config.yaml
n_layer: 9
d_model: 224
n_head: 4
n_kv_head: 4
head_dim: 64
d_mlp: 768
vocab_size: 8192
activation: "swiglu"
norm: "layernorm"
norm_place: "pre"
norm_eps: 1e-05
positions: "learned"
qk_norm: false
attn_scale: 0.125
bias: "all"
tie_embeddings: true
parallel_block: false
init: "normal"
init_std_qkv: 0.025
init_std_o: 0.0059
init_std_up: 0.025
init_std_down: 0.0059
optimizer: "adamw"
lr: 0.00166
lr_mult_o: 1.61
beta1: 0.9
beta2: 0.98
lr_head: 0.00356
grad_clip: 2.0
warmup_steps: 200
schedule: "wsd"
decay_fraction: 0.643
decay_shape: "sqrt"
final_lr_fraction: 0.0
batch_tokens: 16384
seq_len: 512
doc_mask: true
train_tokens: 227100000
steps: 13862
dataset: "wikipedia_en"
Each number is 128 + 24 x the weight over its row's rms, rounded and kept within 0 to 255. Layers, rows and columns count from 0. Numbers have three digits each. The size before them is the row's rms in percent of the matrix's.

# layer 6 attention value, 256x224, rms 0.132, rows 143-174, columns 0-223
106:115171090117131119148112125107125151147128152098133103166114130150132136126151153167136102136082115109137170108110134108141109127164145098139111114108117095125128140094130121105151124126146121129092164128104127116077105103114131137178105095126153128101132151120144117104118129120104101128098105128114148191146154144112119147170141140132135146163151141152138123119097144119098115198094162151069091102113143153072120140096125149177122109157152105124140140137153127115121132153184124129122114181139101115130107175148154127188138138102090113171144145118144102135113095117138128136098125125144115058130181151084116184159133130096133152117129109134089147142084118121120120146123
097:116092105175123120143094152147121103117107129120144143092160126159103138118133122152152149133121079099140106095139120110157106126161152129155134105157134118084148124108129092152099107147158149113115157143137143162183094123142191125099096094155121135136124114132168097145135109129104127177124117122118146150137164143101119114120151092138105145178146147113127135124166124121107176128107140099134141076144148110122171129155094135123147128097143130081139120107133118085139130130111109131121112115093136134084193112183059178097128144133113128145136108110125117102081148139152127130151178141119113098121151140125104121129126126136183107199130159138112120159096147141131128107109
112:140168100142170161094130112133157127150165126121148125130111136132135122135122107147103110119169111127129166159123154126142148135117150070166168117081146121123113119143137133111151122153101093153142133099183111080073155134129151109167067079146159129099124119116137125104119149104137105111132163131158166126131105159135137121164118131135122121139172140119122152128166142163110117153138119130074156181151128136138104153172128173136111123107114142147123119119085122117110111146153131124131137140122138136120099132096123162147131177121143094134128132131148114154163147125160123144125109115133052130124135126114089193111140131084110088062129154113116142072114088115143132157136
099:067128156148124123146113116095150113141087134156111129087128148150105130134120132144128116194128147100143143143137095141127099152163160156137149107129136149137187138119136082145167122127106146087124149117136108099085144147142076125078086099146178105118132101112162110126124154134132134079153104112124132166146124148142128135139107150075083104144158126128129167110126139180084128143136151096164131144097081128111148112135128087139159123130142079091125096134100135103143101117191133131111160143121102144099116127151090132160152133141093142108108119105147115125157129141123117118166103145131135134117113123157127175163131143143123127076150142185134101111104114167127127134119
106:130093137179101106106135138104156109114090146147121132081154139133106103145120173134132131152141152108121119144095132149104127168165150097124132127137134156141131086134134154135139134133122153097101075114172100154182136128130105153038124148134151121098132080139133107138131137143142149107132119112153153120121128112142105133081133159097126124171138114152142174102078127160111101083151123119149131127111100072157156099140126156100120165168097117096122131133126139146116131116142107165143123104142124134070097124182108117140094147137132131104158113112095185136142150123126127130163122151133167131116124094167119088119133126154162080119137114120146113144120118128122116073171
102:126152182152106109135116123103105142112154163119112118095104140102123132189143121125127105137114165144144119141075129133097112133123137111138093127128138128108109136120127122110176143127114150133107131149153099095107136126128095159076147163096106084089148141136140114146128161136136087082167151075117101135119130110126115107121140141139188122206122103133124083136064116123108137145094126123135120153071113119136161127130126130112076157136129125118105107116164151165119085138131144160147110158144102118136147129145119093171085154145132125077209121123158139127157138137128136128110103130155169154130107128112168142123128134122166147100133073136141119125136128163105131106117
115:140155116108178134133135142159131134152093109127127133185124113120148120056099148154117141094172137178130131136179148124108117154179110146143171147095107112150140134123130132155118135088146137065171171108115161110099109129087090093157102122134137143135108138082119132119120125129135181113127128156157175103132141158117138146106139126115129118088129122091138122119119140124105131103116147111146169135165173166118129128158116136123145120129060128135101135125049123146128135112141141115136097101103131129124096138097146168107101093130156141112170143150146156148151072140148126124144132107099080138122134097153145157107124123128127128146141135142148100080133145093136126160109
107:160131119129161176109123128147119137092147058093132086126153121144119085173138134119152093154134092142120150123136152130120171085080145091129112141129151094086074101118120141086127127163093115147156113095185129118079128129106176178166102124117132096105115099124154131114111106119147112093093187107127160138169112126117088139133117129177145128127148105137120134120177138115111130172164115152141133159137109117113124170116155175163120108112133145142125123129126138128126110152117108169149132122137150125160099130157132139177095163111124102126154137136126138101092114107114126135129097140163108087125141128098107141105140129142162157117114103108074144104132121147128121136141
105:082091131136165103103137132139147135088084122171142137119150142133143168150168090109135104118121078097171114139153113154141126127109108165144139112119116127135160147153096105171106142124101196116102137124149126097148115127131137134099114098137138095164126087158134136150131107114139132122151149129157140137113131164108172144112108146093102148086124124128117143159155150115168168106142125095112119154131121153171070087141135079150120121122127072138121108128107106123165133134134111118141152118101132144099142066136113150103164106145106135132114121162118108111119128141130127136174105105118125168131150096136089125154122130097082089112143182132111139119096103173139103171174
101:137126135101140162138129121122084148144154148116103140094107125102131128111123120132112113136155157104150127068136119121119112106114104148095072116118093129148092138131107101134172134096078120185083144143116124102156090092088117134141114162095071119143138156122124121157103110140132111132179127134107113145109185147119099134107088104147128216153142109121133136147137114076168104141113138117105146138169136103120122090116113160107150134111134130117120105127173147173140154124095134126095155146124129107176151109145167120157136082127170135132115104122151143145131130130188135132098133140132157165135168146118152134156129122116125086134138096100123147167154133126126168131104
106:132162123092117123162135139129157118138119132139139159117135135135113136127132123122117096125164138211138142155089185132104104155138155166118141133124127146124114151157136129136165140155105098142133101128154050160113140151146100099121077122070108047110136128098101128085123151143150125121172112128083152137165124138144160138131124127130094105096095126151108153162062123137130134122113094116120152136126094075142154128135133143125175089097134111106153101118075113158116118124151147122119156146130155132175102155105148111098098152136135084082158139110103141144158110123141123138116141135128121142114122159131138125142129121155152155137125076128146109081101128148117129125115
090:108106144095123157122136107150154123136092072171101159166137110120126136117095104115116109146185135103122128134150109134144120142159125155131150145127115141151162128138153120110102107096118138065183097110083124112124122149110086088131134143134137190156110081126094133148140126136139176153133113152146105132137170126144123146167130119100123101090102114120131145123141119171161131121157124107157146113096087123100130141138118106134127082112144149112114108143162147102170167084132118078106134083119129136141114113106141125101179137131104120133025104150128144127141113158120126120155147122094130150141122130159155111129118119190114121118137144149169111106105141113142162111127
112:123121099161107135153117105147083104160135160109160115083087115092161095098086141127130163110108124137113126130131117119121174109121113117131125104130137147085127107122112129108104140107174116115133147149100107154124153123133148051160173129158082153130153177130147125102135135119085150141116133130141124113127084104133166100114155104129153127112124154137152062097145116159087140076103131115147154125154171153145140154159140112108158127147124151121078137166103136115105131136085132098155136163100114128127131140119121143138124110135135204106129103137152108113161153148127132117101156148126126129129091151147140151167121123114129118133122182130147121190171175107130129118093
110:076139122138125137108103111129093137128123090126111099135107123138126094144105135126125153123137138134116122096145118124112154149091087113118107132113136100151114128131117169105120118081143101139152104077149199117099132137076081134149158121191143169106126117131173142138131142115111145100125137123135119123137089139138099091096147156138171122133155115110147093164141141126104085189135124127161120115125172141132109169140115118142073096163146128128094163135188107128113174137096129131120113110139085114158114158125164130200145124111107157186115103143150123134105120140071135115142099122152136092140115158108162136123136135130136149120156160133139145176150111115131136124105
116:148166113137137159178128164154130119118098104133146159095140124160156131125123135104141122099122091196158122103133158123137145140162128134105139131126100153129109108130128112148090130158165143141141133149079101157134151142149124113118122140131113065181122104111108136100135106141125147160093112131127139155165148140133176142105127087109118112058101160150096133120141113164117166090106141092157186134142096116166118155178163131105151104113109125108101114118085108117140123131123118101142114098120161135135132124087094125043136152141125103069139132123113136114099128113152130126134169150112138142126106140148133098141129119182146172146105134156149115105113160138114130144105
124:134121080159131126108116151101125134139142139168151144101142128156138138121118130117113143125151112104102126170126101124128150126146127125132156121110127132157147110137131193134092127155120083094070136139193166119144137060116154075145151082161153150113091110108127106088129146104105112143087150148157121107127160150156169141137141183124103114169175125125143157152099155121107146099117121140141094095126145156187114119110138164129110103139112070128139115150161132125118143136150128158099103144120103135113136144131184121113098159133117141150122118137130148148108124141088125130132160099135131132128110141141143082073127127103088133075140155137087121160152099132129084107139
106:075134120117116111142119117126077145143052094112140087110137134121128091102141159143132110142100128169133143094109191130141116107130130118140110101134115097095122136132096098144145151127163114144133126112191105117138127123090095149165058144131114100099117141153168158129120099090128153109140126128123187132165142148136159133108154160143112144121148132155115127094133148104116095178125163146158132147113126124109121141130161145138132136131153118142135093131081104124096114137144154138152096150144094119163092149113139146158132124106128118123173144121136132121089107114139123122157062122130171072121137148136093133126146137067179148156131122131151124129089111163115113159123
101:090147127111147064103123147115140153121081151149107084170140133119125140175162159143137122147098104141102110138102128139087113175116084125115126137113143094163147147120114140115138152126137154114124126098187148100141109084077084143083139126131123167109125127161119127148128119119132133118084148142148126106148167136131120136115130160133163155131141108135170107151094120090132101116145126145139079144076185148147138101113159120137068166146131112148136154144167101145134145117149134147160100143148062122121116106127163095156107114117129102179206130117125129133118102122105128126151106099146149097123140090098133132095131123109103144116133122135131128145099121130115122149164
109:147151105094115129172145139091126132162125149152137131097119134141135114149110132120117096137145176124174130164087106124096105113133175108073103143113118138173142110115170165136140130104092097106074137120176134104114096103105091116130090147114123134105117109096138117101134124094136094119105119146139118189124142095152114172198145162138097115133131119153145124097105150192116136148126142151089060137114097123081118121106138166116104146119124111149137100176180164112116145127148108137153158150126108130133135164112200144149130172116130121111100140103103132135166110141116131122115110129130114130138128130185143120134141131149153118112129121118122109102149119125121130099128
112:100121120169112139108118086154100110139106136143129163111119143133143130104114105138128154089165138104094119113142104133153113124134137087184157100116132121126161152112123111198112158090162141098120136125146125103170095137125138118096110118170097123133134105147190102147118131119106143128171144114160144133074097179129143097127157095105067127144134136140132098140159139133168135118136105103138153147152153153128102134185097103125096109147121091137119096125117103138104149107092125141151119130116126134084157145136077146149122117134136132110202102157166147122139147146116132128161114127118097171126095102195126084102141138117119085150142151130152120145112128156127117136105
096:097076154133143149143104093128115119126083107151085112140135128156105107105103130142131163174099149135131079149193100129154110145090132135117107160178140095080167143101133111127126127127133134074147122126146152155151147143139091128138110097166162181116124158117176159135152114124141131134125130140120131140130109086139105121159142133141090114096115119101129122086186142123111110168147127114154099113094152165096110146123124058140144150137174136134119126140128108096158124110122157114127128140113082131105152156118139150144150112122113187162093105122142095109092134142073134115162087144117143125140115131173147127149131142123137121157132143147130137166135155122136112123078
117:167187073153125137129147144099103116141116185127154145115127133174156139109137152102132146137111094081132163121091141129148134118168106102138124082114109152128133120122104114131094114138154106167090129129127090125178117090144158090166145100128070110130118113143080115117115081132090176160108150157141109115144161148144180144081144114103138172083152182158137123102085129107109121094094122137132119133127152158170099123187179149123127145158116090126106081108136104117114185152146129132142124139127110126125120103128121121119142138135127128120148119124110124132108088137155123136111171138129179111127148134123106176113138123137128138099125138136125147157126129126123129145139
114:118165158133150151159121100148126121121138140138133157103118126139107186104102062145111155126165143131144109161116111125154099129121147097151128128119108109145154135109112099121122145125127139099109107140161058104141155120157131102096117128144120146163130143135125119101144169158124117174176147135117129093089108189159110098155121118131130161155094115139112088144168119088194146118118127108097136112100123107163126140178130154153121114106093091132109076119093103124134122098128138102108100153140068130122146135101161129109153142140147121117165083144148103134117141147117130126129136119120103221133066145151157106107123128113123118106138117139148118151122150109139117140105
103:159110110136166176136139133130170180155109125139148126166128120131115146127115130132119114163170115035132141134157142134138136134174117127140166122122127143146132080122135067106110101109142139073141147135105126080130115089103104099157108091143157163136097113110100112111117136131136143113122143136145141104153123156139118162154101131098141142099122140135155174112160146147133106125137144102115119154156115172132112117124157187155180100144124133135106104136088118103137104129187103129104143142129112138119093097132152146159147126122136131170061138152121146148137093115154120145147099105132124117128155103138079142133112123137103100068133155114114119104112105088154136139176
113:129111134128147090134135116142117127119123155102162143109125126107110115091127070157123139140137099139136098134127123120101124076118164141153142115135140101098171138133120105120131173162092141105125155117188088156144139126135192091124074077149133118132151144097166126103148168133102119131128157137118164118109077173124117106142153166148111133141125137138134101125162132144146174136120118107090115104149165090116154143106115124166156101105100088104157104150058111111124105109119130104113134174098088134068117143154138172129122134135112169164130125132144096121159152144123128126133145120127082163120119140139132147178122130084146075167139153119126137133118119118150104114134
096:083074140168106107121135139139181126131064071110136135115141134111091093108139172160127140134131096177144134078116172129141104086155162102165145124133145104125107115141102120136146140143129138160120130118145090121125140128088121156101082134158130127082139141131196121109127134120147116097135130086102178138159123152127095099109150143157129095182142131125164143114196130134156132161135126112117153135125155106137163110124125141147154136138128111131147131099106116130105114133153121156143146150137099136065137140156082116174087127122112107139174144118141121140139144107124129134146103145131113096104174130119079133145129129102162126163115151118138139152075123162123124117134
121:088077107130109114144109118118126119150099151131149158112112128077136099145125136129112104139169135135130159073135171125124133117182142147126129095120149127104128139145125123130150160114142108178123139113149140152158096114123113074166148121129104075100141132123187119203109135116108126125172111110138150194134154136099141108126143089147090156159124150149140109152123120132158124147129138100115162133165124109118136114110098086044137098122165129092140133143147091135095110130095135105135161134135151129125115126149094154147145093119138156113118127159158155114137144121166124137125112136132124133114162152153108105205129131090154095134137115103149121163101115163123149112140
104:084122133129139088146142145104139146123066114106128098151137120116129135096151161157143154114130096216120124084118180124117095128126101141127114141126123079144128150117098132129123186127095142154119155100158145148118080095076082146116122152120118100116121136104186122169136117130139159115110139137109161157123169134111093150083140161150165158155165121135148064126125131122152140086116179120129158103131169071094150111111113117115142132120095136102123169122123121127119120119118116142179101149150103126131109131136148153126102079109125134124191136145135143107091129122123131131141140135135098118117135141127132116162139124126136143179125133134137121147105100178122118112147
098:136121116118101134141124129104151099137065114159118170139147127141114070110127155121148131165173143087112121148152121127152091167158142149096160134161130137132171116124164128135102128117148105068156121126139149133160132130122095120165114094127154169105107096125135138157127096128148172135116075175116132143159169098146131187158157155087069109096148116134146185107087134139110112113135106127157100102121099127092140151109130106092137114129174124105138104144142128086132183127132140125110132079128125137136108135130114135121123121112097129121077144105099155116128119128113123129155124132112164079127141132181134090134133128162125116163137146180145104106126150159123139112125
095:101076159103111080097140101144166097100112091152119122135119123117106094128109104126122123130143143153106113084123124134097109116119125145142142138141170124100182127161113168116127138106094140116171102099164138127105151149111087139110144144115138125098142105131173153141153140110126170088156120105128113134134075153135116119105158141127131078131114126121161097149157111147142151111145057099150103129091114130108137135131131037140120112183155125135132151136149133117154158097115121136134150096146133140088098106173105119175135121123079185142099109148127110101185119160087123112142116143122146125122114134116132131152118134149113129145154166146167130138141144154121114109167
115:161133112096149124116135105143097153136160153115158118132136130089153101115117106144130151143156147086129108149134088134106130118149104126083124139126107144129103094109113142119091125129120127075104108134188101129128109080089125113167158136103063119174123132080096130111119139126109120126116109116113123097094103095129147145150138139149130126097148113172151104115114144139142079052127122163113088133179189120130090123082148108154157125120119107128124119166108146141139130127080113112157150173131114124173111147158182113176104081130134150142148157158152156107148154130125134139097102133147132141141123108164140105149145129121137076162135101104105143141148127127139131140122
114:102108118144089118111106137133102133111128089142125124117141116124151148169143129100156092111137081158093082156085114118111145121093142129159124124139145113119154113128149149101116144121135132137126152143158185097134097099113184131099161145116095119113103118157161101120131117101151112139116186136146104139159141118123126153137111119158150116152127129121139084141110119156098198060136110122160139147087086158133142118166138151097125109096140170122116119174200171116125112122097077161183124144114144137130158110112117128098115171136135113077139134150154151105107124121106129116139155121128142148118104118132142105092130123153096163110105158115096117148143125180113111121115
# layer 6 attention output (transposed), 256x224, rms 0.202, rows 143-173, columns 0-223
109:109138121124115118170144129116098150107130095179177152162112113180111140110098132109139123141130159140163139115115103133120112107105128144119108098096110110097119093118108081161151110092134198100110139134120122149190129149112146126167161094143088152095144174118165130137108161178122119104128175129141139123148159136105147129118106125131070116142090109147099180122135098119167107107109099136108135098115096075169144099140118125134139093156109119133121140114110144130132155116113123152150104122114131130162097091170116150126084163116131174108141122141118148148106117151139110139125184162156154116106102133126161104131104116150116141123115136175111155101144135112124163089115
094:135139117152176113122085101157130145131160130127096162169103102115131142132148162169137121132105154168107148105125115104123151141103137148093154155154099108114130105118134177111127106060185108122104080086142145115099083190119131106124082120121089134129088111160139119119113134138118122140137096128121105103146134132153124110163094087134133142112118106109073145130123120124189105136134159110153162128157081092119140163159125110153126146153150103135125129122104126118119066145161128123187117124103128105122138129103109134137150155180130112142144131160159097151127143143127132132094152162150099107132099095130179133124111134120100127118115161162131158125146080115125157127124
117:133085155135114142142152149114121080097137118150147124146144093175128120109120103091119145143143134114119122095167110121151128130111137115067103147101131105141121107141137106177192152109176154132150133128103130182142142105105137147133162189145135114089189130095159132107114148120129159143128136094106151129173161145119115160131149158111112127124153117140142121088135179099160109109101128133179117100116123083141102091104161128134116130152145169115160123140146112157091138131121174130140155131118096152134127096146132123112114100134188123093079106133073114119116164138093080136113134143125143109106105169107094097139140130104103123139146144129136116155096151114127111112148
096:118155128117143163136126102106124156119141124090097140159104165089121136135107144094124122123165126107137133111138093137113126101122105112110104164098102153153158103118125129141154110165129102130122113118107116166136109152104093133142148102111105136133118122138161180078160120138133166102096120058168133141171146101137109113111124097129142121129150145157102109122147154144132131118089157111119174113141177103165125088109112121119175184137107129158128112077148159154118147183144175131140163122113102161134153091076141090101080130154144125127171129123128085159095129142086092144118138173108135139114130108124128107144142149157131110162119166142117137142096129091116151155119
104:119158136099129140138120117131134108138142130071136153126159158085176104137140133140131110124117121103107117113111087139073134109146131126158105157123097133150153121138110124088101119102102109156146112118127107098110082145087094157145141144121104106111146090143114153106138110140089153102139105125150122124121124118119148088179103123140177146146112158109075092137142135143134156142149119130192181154138156150129120106113156134132179153135119152114130141142122112122142120145150173122088122108117172094113149131075099129092182118157126060149142125089174085143161118136069114140100131140132091133163135137141130135138136143138176145111151152113133129117140135137105110188123
107:119117119101080105171089170111092132176109111097140164109089152101112113086111119129141119127171147092127143144121109121106100113145117147137113143137123191165139152088109123111129124138095157125118126175130129169114129142131122163178159135108096122113134158150136166108167095126096111119109151145141168107087134112135140079148101146109114144125103145140142106143138137112119128128169115140086156100152170136147125089083161143097180159110147148143121158107137127112156127170130126149095121104095165099127131157148123134121154165116102146121103120099109174111134115175123140120113135145153106108114144113099108088147127131146185132114141151067114133163157116092129126136128
117:116112154138174156139160122155144150131148142121111115109125128095120113104130122107107122152090118147165108131182140109137138123127145157134140096110132115132110115138130129141119141155162096126133144105080139112163155107150117147102158135118170127118155120139125105134141186120133129145105079102098153150095118116140111150093157122180130145066133148080134147096133148130106122100107130160144115122113129111086171100125077132122097120121163133169117103201145122165105157139118143142108135128156084123145140107086114126118148084132132120145094093156077096140167089105139095143147120121076155130138120160126145111138132134127137100117131121160120124135102166214144176110112
112:128102114097100113113115102122127095073122126192134142133125109140166113119105106123159142120140141107094103140118171128149109111137139133116158133127151143141136121125119102162184150102129162099147094121142130152125123128167153148162170156159128115098153145099137146116120153119083137155150132138106151074127163099104150120185111133073093161102115100147125139136137137119162109141132123156111102077095127098126099106121156156132134126106093135086147115121068099174140151111081123137160137146096139158153140114161147146131144075130122104105111127154153122154138158147124137122083135135166088115122101159113149173134148113114103147148136140091145176154117154112132130076107
105:140156188117157173121175094122101097085164136135119130089121129110150140171110124149123158100161096117109147122131113134179157142119132112071109154133148118128126133153145152133115111168148094146134138086102115131117089141134133098111141143138108140147074139125127190113123132087159137121129139096119118118105081111154121152146138149140189099140187152119117090101094160125119142159127146109112131138118139150140138138089133108129107124131158111140123124104143149135083153124171121124158120113146125201130142104144137110129090112117144113113169109137125074125071137111142145119118098145134109103114090118153155083083109125113101108165117154173120108123110120101123137153151
095:116115163175140115140146115120116165150138119131114086068107113143106122110087108129119129110174151138157168192136113181146136161098127127121140130128116132130134097091126149100137106142144167158109145124157153117111134124090092149159134098140168158125159140128164137122129117111120102132133154141107182151115084146125148133119138139130087092143092134133153147130122085134105128141119131105142147121113136132118119148120117131091107104112130143121124162150077114083159110113095102150134097167154149045109126162182133122156117173128131154131174076138133135070098127157138136137113124107163098147172102102140135151122109120147169125086112110110112110139122133103142085140120
101:121100099094099144080118137112129131177108159126132080131174131162149154091111128120130104097125147121159133089114117107138131129140125160150148110114144141199110133109139146112155126137131111157146138152098133122149118164132131170153166124097174148149141132101135114090108108191146181129124130130140097170127096126101082114130097100119135107124140165151132156114170125138059097113135110119155170094159167117147099092121101146098130107095152128165142133178112089158154159114114115128091157137116094130137126131133149124123101117113133102107088139082110109102151152112127121161114101147132110141102154157108091114137161152104185101141120134107111144146121120108117147140129
096:167131135157166138104159148135158166129135155099122104132099118114117124171158146119106130086125110141107099148129138116107137136137118133149130074103127107142111125135132140095134123194143093158115130103116121107144113092155104109082119107132125129141120092138113123137151116087151165154115107158119130158146119139122129145067170114134184136125158124116122113112160131162095126118100132119134092133129211103086115138151096114132117165088086131149112090091149146112102146104136162093116146196154113151135150114098144100139082097147120144147146157102131149124123133104107128141184098135078154154163120120177093166085151133103138107127116121141128109128132132126126140147099
113:150116121170157128131142098154117111149158110106133101117096121127112147130153126154102102165099108123147125101107149137138143111111142080158133151147115092136141156126143128128094123148126107078116128155136142175105170114132133112092036138129166143140134129163115110176130131112113100119120090118116099140139173135162099140104134136114107155097140096148194121103102132139143117090106156156147096148148093147092119125149099142133124143202127118119106123130164122106153111166140096147113142120116100086128095156106109158125151169136117122125108143143095132134155100156121142114155137102115174161109172114099181111144092129143135142089161126112116131116104078156148107104145
109:139116149123145113139127121168108112106152102160159178122098108090115107123127163109112087166115132082124152144131139179128111104124158129132114094129146166085159142138140075146103119117118137069092103142158121152135130107160111105109136150184115158104154121126151127142125182072097089125119155107135144093133145148095163153111147146147108148096120118113153138151109113096126163109123090143113052144130156115124124126199141143113158134123072143130133096074102162107141117156112120128142118122130105104114141114109142141134154122123118183137146120129144150154098118150157105143151117085105138150126135110087145174120143157131155142123152117114158115111122140158123094124124
112:153087112128138145081124115129133126172126169110085104155122138089161143130147118133125129114104116150150103134087131111167145130141127143156217114117115122155128154121146138120116126123133050119144136110104151113126114169171127097096111098117142111161092100139128064146106145145123173134141062110132082164126102112130114149133093124111159161116148150141142146117141146164104109144140158141120140125166117118117109103114066138122110108126173099157097107166141118136121123104132115143130164132138110148128129117124128117109121117150097094120079144130131114104151175113144147153157103136131123150104148155171131109129141120059158099150130142124086167105113110138120170113114
130:123124148130114128140160112208111095088127140137177114123143126140133173112094130132105122125097142122101146074125071160153149144146093132130091116089108128106132103163128120125116130106132092180148069102094092101133132147117118113154109171131098108123111131119159156121089163178140088117123126136172117097128130150155142149140129121181118103150165141105126142103134125121184139151140117150119125157153110113131102107150164118128163165175129122128124128119149138104101136113130162109090122115130151132137097102135121112143176083121126126118117150085151085152131116113147119099150146146134188093130163149112109141125103123105089144100140132124147108139105173147136080139108
105:135102119101108122117109108114101106126148115189137163140137136132162115077112111112119092124100120110168145130143137177126134127088145138131124129147146147151144145115112116168130093096113172062121120146104129129129129133160118126124175096146177162110135123110154126126121185162073132082113130115141110147096117143098147109156113129142119132117125149140130113129207135155099147109133108137109152092107108102146120126156117158114147074126133070177116134099113129145117159135115117104125130105139126116158140121155135147126132134142128096147153087167117088153154125138129106166110151126097094157123067139105220107145148129157113118147129150125127170136139093149136125117140
101:134140136092103155190134113143094124093124109160161204102138150086149143122093157126120135138082119089134132160127142171107109128127167171168088099130157158120112153156131117116095091112105164111135127137115092123165116124122124112156191152144100131101107127120100131123134144143106104116114159154135144108081118117104139116157111133157139092112121121064127090142143128101166167150150080136077112131108143146145164136089163132115181127112149123137128132111150140123094148107125134114111121106156181132128125102147095135136176113093107151146113121130152102148126095143153099147148146142123125124142104121105158105102122144160119141109137136130137104072165151151096131144130
111:139161120141074128148167169145156134123085147106145100106145118159150115111071080098138123118161141109135091074117124124125119136140101152139097077096104119138125131111120091125130098135118156148141126142101133141112115141120098124178123080122116140122140156122158151137137157208123123134127158145101156119109144146126178106103178108105118123139100171144113121129161137173169134114118109150132154113120169104170076106123154104153171131139116164125125136090154109102159144123072145120097186118129151116133137119129114119141082124127142156087152124110154137125114119124104092114141142123128194120148141174118091149113121136118139133105112110134096124159123135126105136156101
108:110098182150176149141132153148098108151171083115099147114131126111118128148157151149100109158089128111125174077189106142133141121063145115074116149144121100123132145106088143136121094178162106116123104106123154142101101136136113074089094147099145136092102105167155171149157119120110111133089112083101122109109123128158115119138132137159129187107150158128106125100098176110129137113133150120132166123140131155096125161137156117133121161154192146145121144104128159097125111146168136135150126076106090110097136136083149102135166119134141122146153106127116109146127115120118118123115110129104148127138107136146147120114140134111129134144136157118157117154108103131114121154172
095:156169099178145107114088129127182167108134110136116148141107143085114127127114146110121089121133102138134165095135187142135115087115129121109131133172141151114157150154109144162130098134113123068100110122144130151089123117119103103130128115108111134131102126126109143121132123112138124107120129102132122106131172150140131116120172089129124119097141114122114082160135129119147135124086154124106087108121125122102139150187107164142148139104087087152125114070153158127116116129126140108175173109139105156127167131082139142125120123126116154145192167163160112161140088090137168105154114089089154129115126099106177167114148152178084133134121123112135137129137108172140128118136
116:110106186151131130160142087164102129132137158173146109136131140119161115126123179152132121142079142181125137136077082182133143150125112117140130155093112032131140120127128132114101102107131128153152141110129109139124129130124119080118098150162124120105113097117140106177096169175107122084136123131141102171109100126120101176157092148109143130144118146140139136125139127121175112140119103139128147138142096138137109131101083111118143100191151086145116127155115102112112125117155099130090120109131155154145062097167109122140151131129108119120096122105150106137120154134123126160155144123145154140126117140170152082141085130123146134119177125127090137113114132097140125110128
116:148073140157139133112135163123132132151106080128142115081131118076129132110147171105097090118116143109130170066167098140155140127094110124078135137132114150130130177127124178113151141166119136141127116133123123156127121101121130112155140133091139137094127130159112145109092080140126123150124134136140131142138133144160114149112148143134140111120160158139161095100148154094113089143113125133153170101156136143032116124115134129131135135092205095164119131075155146117107109129166141092153156132139112130092116122118135115152115122142126162141110139144077127083137127129153130130161082115119177119098155109133096135131116130092142143135099171101126136132156114149150097152132
104:135118171164145137153173081121153149122128130156159119107108155134154150157107142122118162122141108154158108129136122128117145124129080094129107113086129104095124071157122140135169153161139147136139135104098109122140124110109137130113168141171114104102165126126154177129117147101132148154154092107137131182139124119129138113113159138140158124170150098118136127134143134136159083111091134125158106126100154110104135085133098108150115121153099126118125109134133114153070174098155179130120142171140145151144121059121084112105091109161165096106125097135092081121120141125102084143138129133112128124160089165158127144116115095160075145097122122160119137113110180132139121129114
114:124146106137156126120139113126122115127120114126142110110133089153139145135141122118117081146126156109125150016155116114177151119103146117086102168141126128152131137124162166147131160126156144131123107114125129138124137137113144143164121146100144169137145146147097177077097110147135114141123152094130103101116175149165111103127125103133135120099148119145120137071135135115154120112077160155189136107120097136083122133131146143154131131138150131127126134089113112165102108146171102102168147147130096117111096123114110149126107163121173125124143132159094103121118111125133107118070104143122150102102116111056188150146091131127108141136105145175126125132107097146155146157150
093:116154089127131169143114123122117102131171089141143183140139123146170161127132138123107130169132138095164143121141124120112130141100140118105140143133138163137123106116134130137146121050125155062122119137129133113159111157134110150138161104134132145121139132140117159095118131133087133118126118097133123113152155118125120081176095151161144134100116091134059149122134129149130114114143114122143160074108101136121132127108152116151145136137129144151140138103076137144149121158143169134156124139104092137126141148112103133117170165147164090154140096171145113170147111142107106131048130146108059113114067146074166103138137118134137134137133158118159133095127085134128093131155
114:170125137135149132108122125133070143170188133116119124122116131188127151135108090155105123115136118115176175121112114109103161156084154114140119139146103090139135121108126093130142077128178142119092114125137159116103098166125104137109110118145154157143130144125142169119161110099133123155112133108095134144120101148134126117107090132149116129147158129159147181128123120168099157084130127106146144142136102132136138156155158125100109149156108167142140160124097104092172121141113105120148101122136108075108119163140133140100109184116153078122177106125108093099125130166103105131096137164127103130123083130112198131111155113142149102111144144143131105144109077117121109140153
105:140151129108161184153140091124108136124188131119117154113149098094166148100122104115148088132074127087167137149145137132119158138134182167163155118130135177140133179121123105126100107083116155116103116143134131124170131152169106160136140094111143159126098122152098129101132149132120097139131135141113164118083127114131164112118094143178125109078099120100094125118099108144116155106131097158117153119116094124100144129114142144106116120110163119143152121133087121132148108132073107129158136128145138125140104158127086147113152139121125107129135109169144090150125107146152129147078134130112113126103092123084193132139158096120156141113115164152139110099144117178140165131088
099:149163103141143141125128120139160165123131170117116126167153149131143110139148131124117112096094120181124127124112159132103138137120122136136133098135119091134127107124085115114136085126128092159123101106121103090089104126099105124096131105134127140151088089123122128135148140172150137118106119121134095172128120150088108116121125058149154117111122153115083125123180111155133148101108128117111130161148161087177123151167108123140153150138071097168121121103120129124114146120130162105087147116129121140153133103069132149134121091134120079118177164103208106164141119118103112130153143135099148168169122156176139178117161142143092109124122117126129142149130144146116170127093
093:142171096118166160112132107148144105112118114094152161127123137123131133155158118118122127144134123087117122118123146100116111122119159111130109129142156117164120159084150120105106132175141118083104113138161106144155131108149124123106121149143138166154104123130069192120159106071127126110087150124128122105113146108140122124138116125130164135105148125133105100115093120141113155141118116143118098112116173180158125133155136117132151197102086168137142096063085135117152129195157129115131091157109076182129125140069151123142110118094130130138151140139153130171103085128116127110102101124087108133111109121098142156110152141142168142162148115116149110128120109131151115180142
118:125113154147122146106182125153133110081113094129126078043146133143153121151082096167135098111097128140151130100132196146140148122139144115141088149115121132138143127124120154137092115163080136148146095155141133120132160107098148124158086123104199133115128151110123182141105122132146099170124165137118122134102130142156133115107139113120103176128100105103163125092105126102143124093094137172133146165113123110109103125114134147120137083151126131108122140132127099123152147084162072119092133112157165109163110148119101143131104123089140132089168111135134133107159115115155145103131114121155161149144116156121146146122086127162145147107122105130144120147090148174139111134136